Weights of a small transformer language model: 3.81M parameters, 109M tokens.
Each number is 50 + 15 x the weight over its row's rms, rounded and kept within 0 to 99. Layers, rows and columns count from 0. The size before them is the row's rms in percent of the matrix's.

# layer 4 MLP up, 640x160, rms 0.225, rows 47-90, columns 80-159
086:44 48 43 37 66 59 34 44 59 17 40 38 47 41 82 39 19 48 77 83 44 35 50 41 30 45 71 55 57 50 72 46 68 53 51 51 37 56 38 38 44 43 38 22 53 26 50 38 66 64 45 29 45 57 39 57 42 47 71 69 47 57 56 70 44 61 45 41 34 36 56 58 29 45 39 55 40 37 67 55
078:46 38 40 57 60 44 39 43 52 71 30 43 48 49 33 70 51 72 55 69 70 72 52 54 17 63 14 27 39 52 35 42 48 44 65 53 26 40 42 69 69 69 36 58 60 53 36 39 59 70 33 68 64 22 56 50 49 48 37 33 43 52 72 73 63 49 35 62 53 33 67 47 76 52 18 34 39 36 58 59
110:77 63 29 73 48 45 44 65 48 58 46 44 58 41 46 41 46 58 37 65 28 43 31 71 54 32 44 41 33 40 50 36 42 20 67 56 67 29 43 36 51 52 54 77 50 43 59 59 78 54 53 53 77 58 71 48 33 54 33 67 62 37 59 54 49 33 45 48 36 70 13 61 34 43 51 35 62 57 50 45
089:51 48 30 68 58 56 52 61 53 46 36 58 57 57 56 29 58 36 54 43 50 57 58 14 31 69 28 33 50 38 35 58 67 45 43 71 49 73 35 74 59 49 53 72 57 60 38 67 50 61 41 37 41 54 37 22 48 66 60 62 29 44 58 86 50 33 56 51 42 99 49 47 64 56 47 18 27 60 79 64
110:23 67 73 45 57 78 55 70 47 47 23 44 35 66 47 70 50 57 54 40 60 39 39 67 28 75 27 43 55 63 60 52 39 57 35 34 86 55 73 48 50 50 35 31 44 70 64 83 68 52 29 71 45 68 37 35 48 34 57 65 40 49 53 55 48 41 35 45 14 59 60 50 35 91 35 62 58 51 71 52
094:77 47 62 47 38 68 51 43 59 46 65 45 28 64 49 54 34 41 66 80 63 68 48 23 47 35 31 57 45 37 38 52 19 36 63 57 66 39 60 13 83 43 56 22 62 42 29 60 58 38 32 45 39 36 63 41 54 54 47 67 55 59 63 74 45 57 48 65 34 36 28 45 81 52 73 44 34 50 56 64
093:54 74 66 55 40 62 51 52 35 29 37 25 50 40 47 44 46 41 39 47 50 60 42 49 52 35 39 65 50 50 21 40 41 47 46 49 81 47 82 67 57 64 48 51 62 46 46 82 31 41 67 67 48 49 57 39 75 40 38 49 46 51 62 40 41 47 48 50 51 36 72 41 41 72 51 26 42 36 41 71
096:52 67 47 73 57 70 76 54 39 51 53 42 37 56 64 43 52 38 40 69 56 75 58 68 64 21 42 41 59 41 21 26 21 46 57 42 26 41 50 40 51 30 51 63 52 68 42 23 52 58 58 54 68 41 27 47 70 48 48 17 48 56 63 55 50 25 45 69 66 23 62 26 71 59 43 46 69 68 51 66
109:51 12 69 43 53 58 53 55 61 48 28 75 55 52 75 53 57 74 43 57 65 74 74 38 48 44 29 84 60 27 35 45 27 38 50 52 83 43 55 47 43 58 44 34 73 54 47 30 65 43 44 49 07 24 64 38 35 45 46 43 22 60 64 58 78 53 44 60 32 51 44 36 31 11 62 40 54 53 55 58
106:36 65 64 20 68 37 45 60 35 62 17 50 17 61 74 44 68 37 47 38 52 55 57 34 25 59 67 35 63 56 36 56 34 24 25 51 49 50 47 52 73 90 25 43 53 44 52 69 49 40 43 72 71 26 60 65 28 57 56 49 38 55 56 25 28 28 48 61 69 55 46 88 50 42 69 47 42 28 53 62
095:68 57 24 51 85 54 13 68 50 43 50 37 50 72 35 60 38 42 62 36 38 62 40 54 72 48 30 61 36 67 44 40 44 52 60 26 54 76 29 43 69 29 37 59 44 48 58 52 58 69 29 47 36 19 50 52 46 73 56 81 31 73 47 55 75 34 36 45 70 50 51 53 04 44 59 52 27 48 71 54
101:37 42 54 46 50 56 44 67 61 62 68 44 65 34 48 47 54 42 68 30 63 53 38 49 34 41 41 27 36 66 49 23 60 34 44 26 48 49 32 13 62 47 57 53 74 55 34 15 19 43 48 41 63 59 57 52 45 56 75 58 47 39 61 47 48 40 72 64 48 80 57 61 42 80 43 34 74 38 73 50
103:33 29 41 55 26 50 51 74 44 69 71 69 83 36 15 44 50 66 62 46 50 49 57 40 49 55 59 68 75 66 52 41 49 54 50 31 53 48 62 33 64 41 55 57 55 48 52 25 42 45 50 33 46 56 50 46 71 10 35 50 18 67 54 64 68 79 32 33 41 57 67 65 53 60 60 37 62 70 61 54
081:40 64 81 66 71 45 76 55 59 72 32 28 38 50 60 43 75 79 54 65 79 36 42 47 40 53 67 50 34 69 28 72 15 48 65 35 58 32 32 37 50 64 50 80 56 41 51 78 39 36 46 43 49 40 54 41 61 59 55 41 30 23 31 58 56 33 48 51 44 49 74 54 43 48 58 53 27 48 62 80
093:82 52 54 74 43 49 59 49 49 51 63 62 59 11 61 64 57 34 55 39 43 65 64 37 46 45 43 82 49 51 47 29 65 36 56 42 53 44 55 52 47 49 49 27 45 54 79 45 29 19 42 48 67 50 39 43 73 44 59 18 58 63 57 40 26 83 51 68 17 51 43 47 32 69 33 44 56 66 33 48
096:45 56 59 33 68 61 44 64 26 38 27 57 47 43 55 61 47 20 40 25 30 41 64 64 47 51 35 55 72 49 50 35 72 41 76 38 49 56 16 57 53 41 86 59 57 11 44 46 45 41 57 31 41 43 56 43 65 46 58 64 62 62 52 51 37 71 17 36 33 39 11 66 61 65 49 48 59 58 23 41
086:47 66 50 49 60 66 50 65 57 33 50 39 40 70 31 28 55 67 52 43 73 63 59 34 30 27 41 26 52 40 52 70 27 14 75 45 60 64 72 60 80 73 53 62 59 46 45 20 31 47 34 48 55 57 54 42 50 70 77 59 46 33 38 26 61 65 48 58 37 57 30 51 36 35 47 60 46 64 70 33
084:36 46 48 45 37 47 56 73 50 78 54 41 40 45 47 61 31 67 32 33 56 77 57 34 49 68 72 35 54 53 60 46 55 44 56 80 46 24 68 38 38 45 48 49 60 44 41 40 61 62 64 61 67 13 63 31 45 48 41 59 82 44 48 36 58 50 36 45 28 67 47 40 36 48 48 77 54 22 35 61
101:61 43 39 37 67 35 41 87 51 51 56 44 53 46 25 60 59 57 25 71 42 43 35 12 45 70 61 38 64 38 61 85 52 44 49 35 27 54 50 30 80 34 62 37 60 08 51 41 50 57 69 40 69 41 34 63 37 40 53 77 18 44 70 64 31 67 67 53 43 45 72 60 72 49 64 36 65 36 58 60
103:63 63 31 27 55 68 50 44 27 61 49 35 70 36 45 57 39 42 42 30 75 54 60 52 53 25 60 33 43 62 54 51 76 30 24 51 27 23 49 70 48 74 51 48 65 34 28 44 46 32 59 60 68 55 55 36 70 67 75 57 56 44 39 75 52 53 28 51 77 83 38 56 44 62 55 37 46 58 60 60
103:74 57 39 45 38 51 56 49 15 49 39 37 42 63 62 58 62 55 66 51 45 43 78 30 38 52 50 39 50 61 73 33 65 65 48 45 51 65 74 64 39 45 55 54 62 31 66 35 51 57 68 55 55 53 44 72 40 69 54 62 58 42 52 50 00 38 47 82 83 71 87 68 30 38 48 58 57 62 25 64
106:65 27 67 47 72 59 53 55 44 61 47 25 48 61 62 38 48 25 30 73 58 27 54 63 67 73 62 46 62 56 56 49 67 54 16 78 56 39 53 46 45 43 39 50 44 29 51 37 58 39 60 75 19 53 64 24 70 50 46 32 39 37 20 30 31 37 60 66 34 21 49 55 68 59 53 58 52 51 51 34
102:48 22 79 21 56 51 63 49 65 42 62 43 50 42 35 35 45 46 76 51 51 49 26 63 36 59 30 55 66 45 52 38 44 27 50 61 36 50 57 24 33 52 62 43 68 15 99 35 72 47 25 45 43 53 54 35 27 56 53 41 80 35 57 67 54 20 51 39 85 27 41 47 31 45 51 47 36 31 51 47
102:34 52 61 47 57 50 42 56 56 29 49 41 63 33 39 77 50 68 33 66 46 47 80 21 58 46 52 64 57 42 53 37 58 51 46 75 38 66 86 42 44 60 31 57 49 51 40 72 47 43 48 36 69 49 67 62 48 18 46 72 50 38 51 61 16 43 83 43 31 48 56 19 43 74 60 28 43 56 43 51
096:52 52 37 68 27 60 40 70 16 54 75 69 56 57 42 55 23 45 39 65 74 57 36 32 55 26 41 37 40 53 37 38 40 33 58 52 40 39 61 52 40 66 40 81 66 62 66 44 55 56 86 54 70 45 48 47 61 60 32 48 26 64 57 48 27 62 44 30 46 33 71 46 55 19 68 39 48 49 68 35
101:47 62 68 47 31 47 74 41 65 51 38 36 52 98 52 67 38 65 59 35 41 48 41 37 59 66 51 53 54 72 41 55 51 04 59 55 42 58 48 29 43 45 46 42 62 37 37 21 55 38 49 33 28 70 47 54 23 54 48 60 50 22 47 48 39 40 67 72 43 54 51 67 55 63 60 52 49 56 72 55
086:56 72 44 37 48 44 96 32 49 45 38 44 36 52 55 76 55 51 58 84 27 56 63 72 47 44 63 75 34 52 56 41 53 30 76 52 40 49 62 49 55 45 61 48 58 28 65 66 65 58 58 76 62 41 76 32 73 81 76 59 49 46 21 28 52 42 40 30 52 70 40 38 56 49 47 52 61 55 32 55
105:52 60 37 42 57 64 61 64 25 59 81 72 65 38 57 71 35 61 36 79 58 42 46 57 74 43 42 56 42 50 60 22 36 69 52 54 37 36 43 56 46 29 73 53 58 44 50 46 26 54 67 58 61 28 53 48 40 06 68 33 28 51 64 47 53 32 44 71 71 28 55 60 53 59 74 40 51 61 38 60
107:49 39 41 80 37 53 79 52 38 25 50 47 62 70 28 72 52 53 47 43 38 41 47 55 49 44 27 48 33 58 54 39 40 31 26 34 66 63 63 50 60 53 36 46 58 37 61 44 40 57 51 33 43 68 67 27 58 62 52 47 57 63 49 60 51 37 45 49 79 59 62 36 60 55 57 60 38 55 55 60
106:35 28 42 59 30 43 40 41 49 55 32 44 35 59 76 77 06 50 57 48 69 65 59 60 62 30 39 60 82 40 38 55 49 43 36 48 56 52 59 26 44 15 54 58 39 43 65 45 40 38 49 41 40 47 77 48 46 64 35 45 47 59 62 49 64 21 44 84 79 68 54 44 70 79 64 55 90 62 54 61
096:43 45 50 38 66 76 39 54 50 27 55 53 44 60 46 57 48 51 91 46 47 69 23 85 40 33 72 48 54 44 58 43 40 58 46 71 49 31 47 56 35 15 68 59 41 59 60 68 55 61 34 58 42 44 52 26 45 58 45 36 27 21 38 64 44 37 67 45 34 44 55 42 47 73 42 57 37 96 48 77
103:45 41 49 42 46 48 54 35 53 47 74 16 51 58 49 22 22 46 38 62 59 18 72 70 59 44 30 37 42 51 44 45 44 30 59 46 39 53 81 43 59 80 52 60 79 81 57 78 38 47 37 46 60 47 35 23 45 50 53 62 39 48 64 57 25 51 69 34 30 60 76 52 33 45 79 65 45 27 64 68
105:65 53 52 53 77 23 79 64 62 53 53 52 29 22 65 26 52 44 49 65 85 54 23 54 70 45 49 67 23 49 37 29 44 46 59 24 79 40 39 48 56 75 50 59 66 32 56 40 49 60 55 25 46 53 64 50 40 66 58 63 58 56 55 64 20 56 63 60 46 47 56 57 55 51 47 30 42 77 57 58
094:36 46 61 64 64 83 79 60 55 46 43 48 43 71 28 45 60 59 76 44 25 64 59 48 47 47 59 67 25 64 38 51 24 33 53 51 49 55 50 56 42 56 84 78 51 53 65 37 43 73 45 32 30 49 49 22 50 81 16 58 58 50 29 70 47 58 33 50 62 46 25 60 52 38 52 63 49 56 36 60
105:36 57 56 57 61 36 55 56 55 51 22 36 74 42 56 30 64 38 52 47 40 31 44 44 63 62 61 23 56 32 47 43 32 57 29 48 64 39 55 33 62 39 73 61 62 70 69 76 52 63 43 71 36 72 20 48 31 34 39 34 31 46 63 53 25 64 60 38 44 74 70 77 38 75 61 56 29 44 50 77
097:21 34 49 38 43 66 38 62 55 27 55 72 44 56 57 46 42 59 67 63 47 61 36 37 62 46 37 44 74 37 69 38 37 34 41 66 33 60 49 22 38 53 76 66 52 31 52 37 52 52 37 48 18 46 46 55 53 61 49 50 59 64 27 64 52 68 38 24 72 75 48 73 36 77 55 52 38 44 67 45
092:58 78 72 59 49 66 49 51 74 68 43 62 50 42 53 45 60 49 57 67 55 37 49 59 54 33 62 35 53 60 43 59 58 00 47 54 13 31 30 35 58 51 55 66 72 46 48 46 51 39 58 28 74 26 57 63 61 58 66 25 43 36 69 65 29 36 76 51 38 58 70 33 70 52 55 56 80 57 57 47
122:65 62 50 60 65 49 71 49 48 35 57 41 51 58 37 52 69 31 52 56 54 51 54 63 53 52 22 42 41 60 46 56 36 55 53 59 46 59 57 30 54 61 33 52 56 61 41 41 53 55 55 50 47 48 55 53 48 37 37 54 42 33 79 38 57 35 39 46 62 22 83 39 54 69 41 52 55 51 51 27
094:58 72 32 72 42 49 54 38 41 83 09 15 41 50 49 30 55 42 30 43 66 37 57 53 45 55 56 48 22 58 63 21 62 59 46 72 37 51 77 47 74 48 41 58 60 54 49 63 67 39 34 62 59 59 50 54 50 64 49 61 51 55 53 45 59 55 34 55 38 32 45 61 60 75 83 40 42 43 62 59
110:70 62 30 68 36 46 48 56 57 70 40 46 62 41 55 66 55 69 45 66 33 51 41 28 67 45 37 51 54 66 30 33 34 28 32 67 63 55 72 42 59 70 40 28 64 58 68 52 67 39 54 52 79 24 29 43 58 56 65 65 68 58 60 39 52 30 87 27 68 76 39 54 41 47 62 58 51 49 38 54
100:62 51 58 51 41 49 40 72 56 65 51 20 51 36 49 45 49 47 41 41 55 55 60 46 36 57 72 53 43 26 52 37 50 32 26 63 41 57 25 66 66 75 42 40 37 29 36 77 50 24 49 65 38 70 65 68 16 72 66 60 32 54 56 54 55 45 54 55 62 05 57 67 45 47 67 34 57 24 83 44
109:47 41 46 41 42 56 55 67 29 72 34 41 32 30 58 61 38 64 62 59 55 53 46 40 63 55 56 42 76 52 42 68 37 23 48 47 32 33 50 59 55 51 39 07 62 34 81 57 43 51 74 53 56 60 54 35 40 42 37 24 61 48 46 57 30 48 53 49 41 67 51 84 67 60 68 33 57 51 39 72
092:43 66 31 76 57 36 42 46 60 40 58 27 52 36 39 31 34 72 44 65 50 37 50 45 37 29 30 24 47 37 52 48 30 41 42 53 45 33 36 50 50 23 47 60 52 30 76 44 26 53 53 39 47 34 72 41 49 76 39 37 80 60 34 50 48 46 38 33 44 77 75 62 37 63 64 54 40 47 48 40
094:23 52 40 74 45 62 31 42 53 42 27 52 28 31 35 44 52 23 53 52 47 67 57 34 45 26 49 28 59 29 77 59 39 34 37 71 25 53 47 55 77 45 45 64 57 34 28 73 60 62 09 74 91 59 52 57 46 37 50 59 60 46 48 56 58 47 45 35 41 77 69 66 57 63 44 38 38 54 59 59
# layer 4 MLP down (transposed), 640x160, rms 0.196, rows 47-90, columns 80-159
083:66 28 48 68 55 36 67 38 50 68 51 65 44 42 36 33 62 61 59 60 46 75 46 32 54 31 37 45 29 65 84 50 56 69 60 69 56 39 31 61 70 61 46 32 40 84 44 60 69 51 35 49 65 62 36 64 35 52 39 56 28 69 52 65 31 71 98 49 51 49 31 69 58 48 45 61 57 37 48 53
090:42 56 60 44 40 38 65 34 40 79 51 32 47 67 58 37 47 23 56 64 49 34 42 39 54 51 63 29 59 49 27 50 57 33 69 19 61 42 60 56 44 44 81 53 58 61 35 54 79 52 47 64 28 53 82 44 62 35 26 14 64 39 62 63 30 26 42 44 68 50 57 34 29 48 56 51 62 47 54 66
113:28 86 28 55 66 55 39 55 35 37 51 47 54 58 52 58 47 87 43 40 27 70 58 61 66 53 44 39 38 40 28 64 73 65 30 69 37 63 73 40 65 53 50 66 54 55 55 46 56 43 55 33 64 46 51 13 58 45 50 67 30 69 37 59 43 69 40 55 54 54 38 27 34 43 17 71 34 40 31 31
091:56 68 64 51 48 44 43 12 48 38 49 59 41 26 56 74 49 73 46 43 51 40 42 53 24 23 42 65 42 78 37 42 33 50 48 50 62 43 40 21 71 51 81 47 58 42 72 64 70 54 58 73 63 69 59 85 38 24 51 40 43 47 50 40 66 24 38 37 41 44 38 41 74 42 52 75 45 75 53 43
108:68 60 70 47 57 73 39 60 54 80 39 43 49 53 62 56 48 34 78 72 50 35 62 79 64 47 60 41 61 59 36 49 57 44 61 38 64 50 56 50 19 38 52 50 50 60 21 74 46 09 20 37 64 32 53 47 39 35 59 61 48 05 62 47 46 57 37 62 57 54 54 65 46 55 44 56 45 73 52 81
093:57 65 64 58 42 43 64 42 26 48 31 43 48 46 20 36 47 42 52 55 34 67 52 81 51 37 50 44 43 49 44 70 52 34 52 37 72 51 40 13 47 68 49 47 67 40 53 72 89 64 53 49 48 74 48 55 32 52 37 56 53 51 74 71 55 48 44 46 87 46 49 57 24 24 57 83 42 45 15 60
097:37 57 56 47 30 36 37 45 68 55 36 68 68 44 38 62 19 41 40 49 50 36 60 60 76 41 65 37 39 64 77 65 76 41 64 33 78 35 99 35 57 35 53 54 60 49 16 37 46 39 57 82 45 37 39 37 67 56 56 68 53 71 65 45 40 40 34 45 38 45 55 68 24 42 53 51 38 57 41 61
096:77 31 58 59 51 50 59 47 33 55 52 90 49 53 42 53 28 34 27 37 42 38 39 54 76 68 43 12 83 54 54 58 41 65 29 39 46 62 67 60 45 63 62 47 45 27 77 69 59 96 32 64 43 28 43 59 52 51 45 42 60 66 33 68 51 57 56 33 60 66 36 34 81 35 58 35 22 65 35 37
102:36 30 45 52 49 58 29 61 28 42 57 43 31 40 61 38 71 66 58 68 29 38 54 54 75 55 50 61 35 53 44 70 66 41 34 56 48 51 75 28 22 56 64 50 71 36 78 52 46 49 11 52 33 32 65 41 41 37 55 42 37 60 23 69 46 52 61 44 43 19 44 97 75 42 46 27 57 51 64 28
109:36 46 57 18 41 76 51 72 46 49 41 53 54 34 63 27 57 52 51 23 65 79 45 46 53 78 24 52 44 47 43 86 62 21 56 56 46 79 68 55 29 68 46 51 44 49 71 37 64 26 38 39 42 33 37 76 38 67 63 67 67 44 58 79 53 55 69 84 45 52 40 52 70 43 35 62 54 54 64 46
092:21 46 25 57 47 30 84 55 46 63 41 40 56 57 52 54 54 34 77 45 47 61 82 56 49 42 70 65 38 45 59 55 53 41 57 44 82 37 59 72 52 36 48 58 58 63 23 54 36 60 54 41 43 69 47 53 34 42 50 50 54 56 61 72 53 48 61 44 39 07 33 56 43 00 41 20 45 57 36 62
091:19 72 55 54 48 30 44 44 35 83 44 46 67 76 57 78 63 93 59 64 68 69 73 72 37 35 62 65 70 70 77 46 56 73 62 42 52 56 56 54 54 44 41 63 65 64 59 39 34 56 38 50 46 52 56 53 63 62 69 45 76 42 35 37 51 61 69 44 25 40 42 49 45 37 49 49 55 64 42 46
105:60 68 45 28 52 76 39 74 57 54 62 44 64 37 67 51 36 44 38 55 71 57 59 70 55 70 44 67 31 29 54 38 18 43 47 60 26 63 64 46 40 61 44 55 64 54 54 44 53 40 75 66 48 53 32 53 29 60 30 48 65 71 54 70 81 57 70 43 28 41 58 35 45 43 02 30 63 53 40 46
092:27 62 55 48 49 39 48 48 47 56 77 60 52 57 70 51 54 49 48 33 61 86 59 35 49 70 41 30 49 35 39 16 56 53 65 32 59 31 79 77 50 33 78 71 51 33 54 75 68 77 38 60 36 78 38 48 55 45 42 30 56 53 45 78 55 41 56 53 53 69 73 21 70 83 69 48 57 76 55 31
090:45 72 74 45 61 66 65 58 49 77 51 67 62 54 72 45 48 33 58 47 40 56 49 53 56 65 76 40 44 36 72 32 55 74 69 29 75 78 41 57 34 54 65 44 55 54 40 47 62 77 42 64 30 43 54 55 57 29 47 35 59 60 58 59 48 39 36 24 31 53 62 47 42 61 66 52 62 76 63 51
091:38 74 67 28 78 27 62 45 43 54 48 44 36 42 45 32 43 46 38 29 77 61 45 47 51 51 33 40 51 49 44 56 54 50 38 62 55 28 50 52 58 57 44 41 67 47 74 31 42 45 43 36 53 68 43 47 49 79 38 75 42 51 59 48 45 09 38 62 49 36 40 37 58 43 25 81 50 56 35 32
097:33 61 57 50 25 60 72 56 49 50 42 47 47 68 50 06 46 64 58 47 38 78 69 45 55 53 38 56 80 37 71 51 46 35 50 52 46 47 65 36 51 72 45 51 25 80 64 64 62 65 39 60 49 44 24 70 69 48 52 71 45 46 57 49 63 65 31 49 50 37 33 52 40 66 65 66 46 54 88 52
091:61 62 50 44 55 34 40 57 63 33 45 62 48 42 39 68 31 44 46 79 60 74 64 38 36 51 44 13 60 48 65 39 33 64 65 39 69 68 49 55 80 49 68 54 29 45 44 55 54 68 48 53 49 67 64 60 68 53 68 57 60 42 32 35 95 61 31 38 75 51 58 79 39 41 80 35 64 41 35 42
090:60 38 58 59 64 47 36 53 58 80 58 58 47 53 61 49 68 47 18 65 57 49 84 66 70 46 40 33 47 24 64 61 60 37 33 79 26 73 49 49 51 31 29 62 51 49 46 13 52 56 66 57 39 47 29 50 40 43 70 51 27 34 11 62 66 41 77 43 67 59 39 53 69 64 39 44 82 43 59 67
107:41 42 59 58 30 54 68 45 64 56 42 64 78 59 30 38 67 51 36 45 36 54 40 40 62 78 63 68 53 44 36 59 72 60 40 50 53 43 61 57 16 36 48 53 44 21 59 48 59 59 51 45 58 52 36 46 48 35 42 79 54 70 52 52 71 23 54 45 66 46 47 53 51 54 49 30 10 50 64 46
099:56 41 57 54 25 29 42 52 40 48 57 32 38 58 24 72 66 69 36 43 45 59 83 45 14 54 27 54 49 45 74 31 45 52 55 67 40 64 38 88 47 26 44 50 47 35 35 53 51 66 51 28 46 38 68 43 57 31 35 54 54 73 70 53 48 43 24 55 63 49 48 35 45 34 56 60 84 34 52 53
114:47 30 59 50 37 54 21 51 61 47 47 77 73 60 40 31 53 50 54 48 48 53 67 54 64 63 65 25 47 76 54 48 46 88 49 61 32 54 57 57 26 86 74 49 37 64 76 42 59 47 47 43 57 53 41 42 61 66 56 55 35 37 32 64 53 42 64 42 38 48 39 48 65 57 44 57 43 46 45 49
098:54 59 49 52 67 48 51 37 46 38 44 71 37 49 60 57 66 80 88 54 66 56 42 51 41 51 50 59 54 50 56 52 72 49 74 55 60 60 67 34 35 24 32 43 46 61 56 30 90 43 75 65 60 61 39 67 47 44 36 55 65 25 36 40 49 23 49 72 40 69 40 56 27 39 60 28 39 46 44 36
093:43 66 36 46 38 47 83 60 48 46 66 50 42 46 17 85 81 64 33 52 58 60 51 41 59 45 89 28 66 59 70 67 40 79 70 33 62 53 75 77 37 45 35 45 49 48 50 62 54 47 72 43 34 52 54 45 48 53 44 57 37 62 49 70 45 50 58 41 59 60 41 26 33 62 85 38 25 63 43 62
094:60 57 63 49 65 55 54 68 81 49 57 39 80 33 51 43 16 30 40 48 51 67 60 76 72 71 46 44 61 16 52 57 53 79 64 48 32 57 19 71 54 61 21 29 40 66 29 60 60 73 54 46 62 67 13 38 46 53 39 34 57 52 69 65 44 38 49 75 40 48 43 67 62 53 44 73 46 67 40 44
102:49 54 59 58 47 47 41 50 48 53 49 59 53 30 50 65 45 40 53 31 74 60 51 38 34 57 43 24 51 60 50 40 74 64 37 50 71 69 53 44 63 47 43 64 62 81 57 48 39 79 63 74 53 45 50 58 48 65 70 66 33 61 19 54 42 51 26 67 36 51 42 57 46 22 33 36 23 58 30 31
094:55 46 44 41 52 42 42 43 45 69 36 41 51 52 30 05 57 08 49 32 62 33 41 67 51 52 86 30 57 55 49 51 52 40 42 75 42 59 55 49 47 36 65 64 69 75 47 54 51 46 32 53 28 26 32 56 67 30 39 47 50 28 76 70 37 42 06 37 39 40 31 48 57 38 39 53 44 46 68 54
097:42 58 50 52 48 49 52 40 54 47 47 57 32 35 56 58 18 34 51 28 50 22 43 26 25 47 44 62 29 53 54 58 50 62 69 44 65 55 65 48 70 39 49 45 67 80 42 71 64 77 38 78 74 29 63 28 48 47 31 37 46 52 48 58 65 61 50 55 52 60 61 48 96 51 70 57 39 28 53 40
111:50 48 57 79 45 75 57 99 28 28 63 65 47 68 43 51 45 42 45 60 50 68 46 46 64 55 48 65 47 42 66 28 29 61 44 51 41 57 43 29 31 45 33 67 39 59 69 20 66 66 66 29 79 36 40 72 57 49 58 45 57 46 62 39 42 40 53 48 59 70 34 56 38 62 55 54 58 63 47 75
113:52 62 44 70 72 44 17 30 56 57 48 41 65 55 61 57 69 47 48 68 66 59 28 38 33 47 47 44 42 50 59 29 61 53 22 33 50 62 53 64 55 52 37 72 37 03 54 67 60 51 68 29 46 61 53 42 40 56 46 46 63 68 27 50 30 29 37 41 38 39 59 61 41 81 41 62 53 55 66 15
092:52 61 72 60 54 55 24 91 57 68 61 56 90 60 67 41 29 31 74 48 29 52 25 40 48 40 63 64 57 48 28 34 39 81 66 34 44 42 39 58 23 20 42 70 42 46 25 75 54 29 44 74 46 56 54 40 44 42 59 72 38 79 70 39 64 70 42 46 61 57 34 44 58 21 50 49 63 30 48 57
109:54 32 49 47 55 35 17 45 45 67 49 64 48 50 21 30 43 44 53 73 23 49 45 72 64 67 36 53 62 40 53 67 74 25 63 46 41 44 65 39 49 44 59 37 51 77 64 51 64 58 51 43 30 80 66 52 66 37 98 65 57 29 77 33 23 48 47 08 46 38 38 30 70 74 66 16 54 65 39 50
102:56 48 58 80 34 54 48 61 51 35 52 22 45 16 48 47 47 51 76 60 62 36 30 54 43 42 39 66 54 43 50 44 25 28 51 61 44 31 47 35 33 59 62 43 64 47 44 51 28 51 25 13 51 37 41 52 19 51 46 54 44 43 72 57 43 83 46 63 73 64 47 33 43 52 54 51 41 53 09 64
088:64 74 43 60 60 63 29 35 77 37 52 48 51 78 44 54 46 76 43 53 42 57 63 55 57 85 57 69 40 61 67 56 30 49 38 37 48 20 45 30 45 49 36 58 00 22 60 50 76 41 68 34 53 22 43 57 49 44 52 56 38 40 61 43 46 46 40 45 49 58 42 48 54 47 53 56 61 45 25 67
102:59 66 68 20 75 72 50 50 61 59 45 39 46 53 29 59 66 40 56 69 51 72 51 63 07 52 61 44 60 51 67 43 36 58 47 49 77 53 41 59 22 46 46 49 54 60 20 74 74 57 55 48 55 59 39 35 34 55 49 34 42 94 77 45 23 51 55 57 57 45 47 48 33 82 27 31 43 58 57 31
097:51 68 55 40 57 69 22 37 65 57 65 50 43 67 65 74 37 43 35 24 64 66 59 45 48 42 50 45 42 50 14 51 27 57 65 28 52 34 52 48 64 75 56 45 52 78 39 60 55 56 46 57 59 78 57 60 52 70 56 20 43 50 75 35 53 54 28 29 46 25 44 44 44 21 51 40 52 50 50 46
104:47 37 51 31 30 37 40 58 44 37 47 61 32 49 52 60 24 56 24 42 48 49 60 46 57 56 18 49 74 31 35 51 64 48 52 37 43 58 28 83 49 60 65 55 52 18 36 36 37 46 41 24 34 57 45 54 36 24 28 32 74 65 32 45 40 17 39 44 55 35 70 58 52 60 60 39 49 67 34 38
122:67 32 65 49 48 65 32 37 43 57 51 60 70 39 41 52 15 47 81 44 58 57 27 33 33 99 41 59 41 34 46 54 48 58 57 71 44 52 67 81 66 24 54 52 66 63 47 60 45 48 65 40 48 14 59 84 56 75 65 69 46 59 34 46 47 71 58 40 43 30 45 49 57 48 37 21 50 48 48 26
102:49 30 52 52 43 30 59 34 35 46 68 46 43 48 30 37 53 77 10 29 34 43 40 69 44 88 36 52 59 36 50 68 29 59 19 48 49 66 54 52 72 45 57 57 35 35 73 48 41 47 55 56 40 53 50 41 30 27 59 74 63 73 18 56 36 26 41 47 76 82 53 23 66 39 42 50 35 72 40 47
099:66 86 79 65 50 13 23 40 59 69 58 39 54 54 55 30 58 37 53 57 49 55 56 44 47 36 51 33 55 46 35 63 75 79 41 40 52 34 54 39 37 47 43 61 53 84 53 27 69 53 55 31 72 51 41 49 77 53 26 44 57 60 37 36 64 53 67 61 44 42 63 63 54 50 44 73 34 53 46 50
099:60 67 60 54 53 22 35 43 42 48 85 48 74 62 58 47 48 55 44 27 52 41 41 50 51 12 24 59 41 44 55 08 10 56 43 62 28 60 49 61 38 22 51 48 27 68 51 99 57 68 49 28 49 71 33 65 23 45 59 74 47 53 26 69 48 26 66 38 50 66 40 55 37 22 62 54 60 62 23 30
098:54 59 52 30 63 42 66 56 61 67 41 79 61 78 70 53 66 54 55 59 47 42 21 46 55 62 62 71 33 54 44 46 53 66 55 65 46 22 61 48 41 26 18 68 41 42 58 49 26 55 41 49 27 75 37 49 10 50 26 50 54 92 78 44 22 55 48 31 43 46 53 54 75 35 64 37 43 51 62 45
097:46 47 48 49 56 27 53 36 53 57 44 46 68 69 63 19 57 62 46 48 25 57 77 62 79 32 62 19 49 48 38 55 64 20 57 46 63 44 57 37 50 66 69 26 79 52 55 55 28 47 21 90 24 54 57 61 39 18 54 47 42 65 61 60 63 73 30 37 44 37 22 63 36 41 29 61 63 32 43 55
109:66 26 65 60 51 75 67 71 36 75 66 61 25 41 24 46 48 76 43 68 50 54 39 47 46 67 38 52 48 34 39 69 49 31 50 58 40 56 44 37 47 67 52 67 82 48 64 49 40 39 41 47 32 45 31 32 49 43 63 47 40 52 40 48 42 01 36 43 60 80 38 42 25 51 41 42 59 55 59 84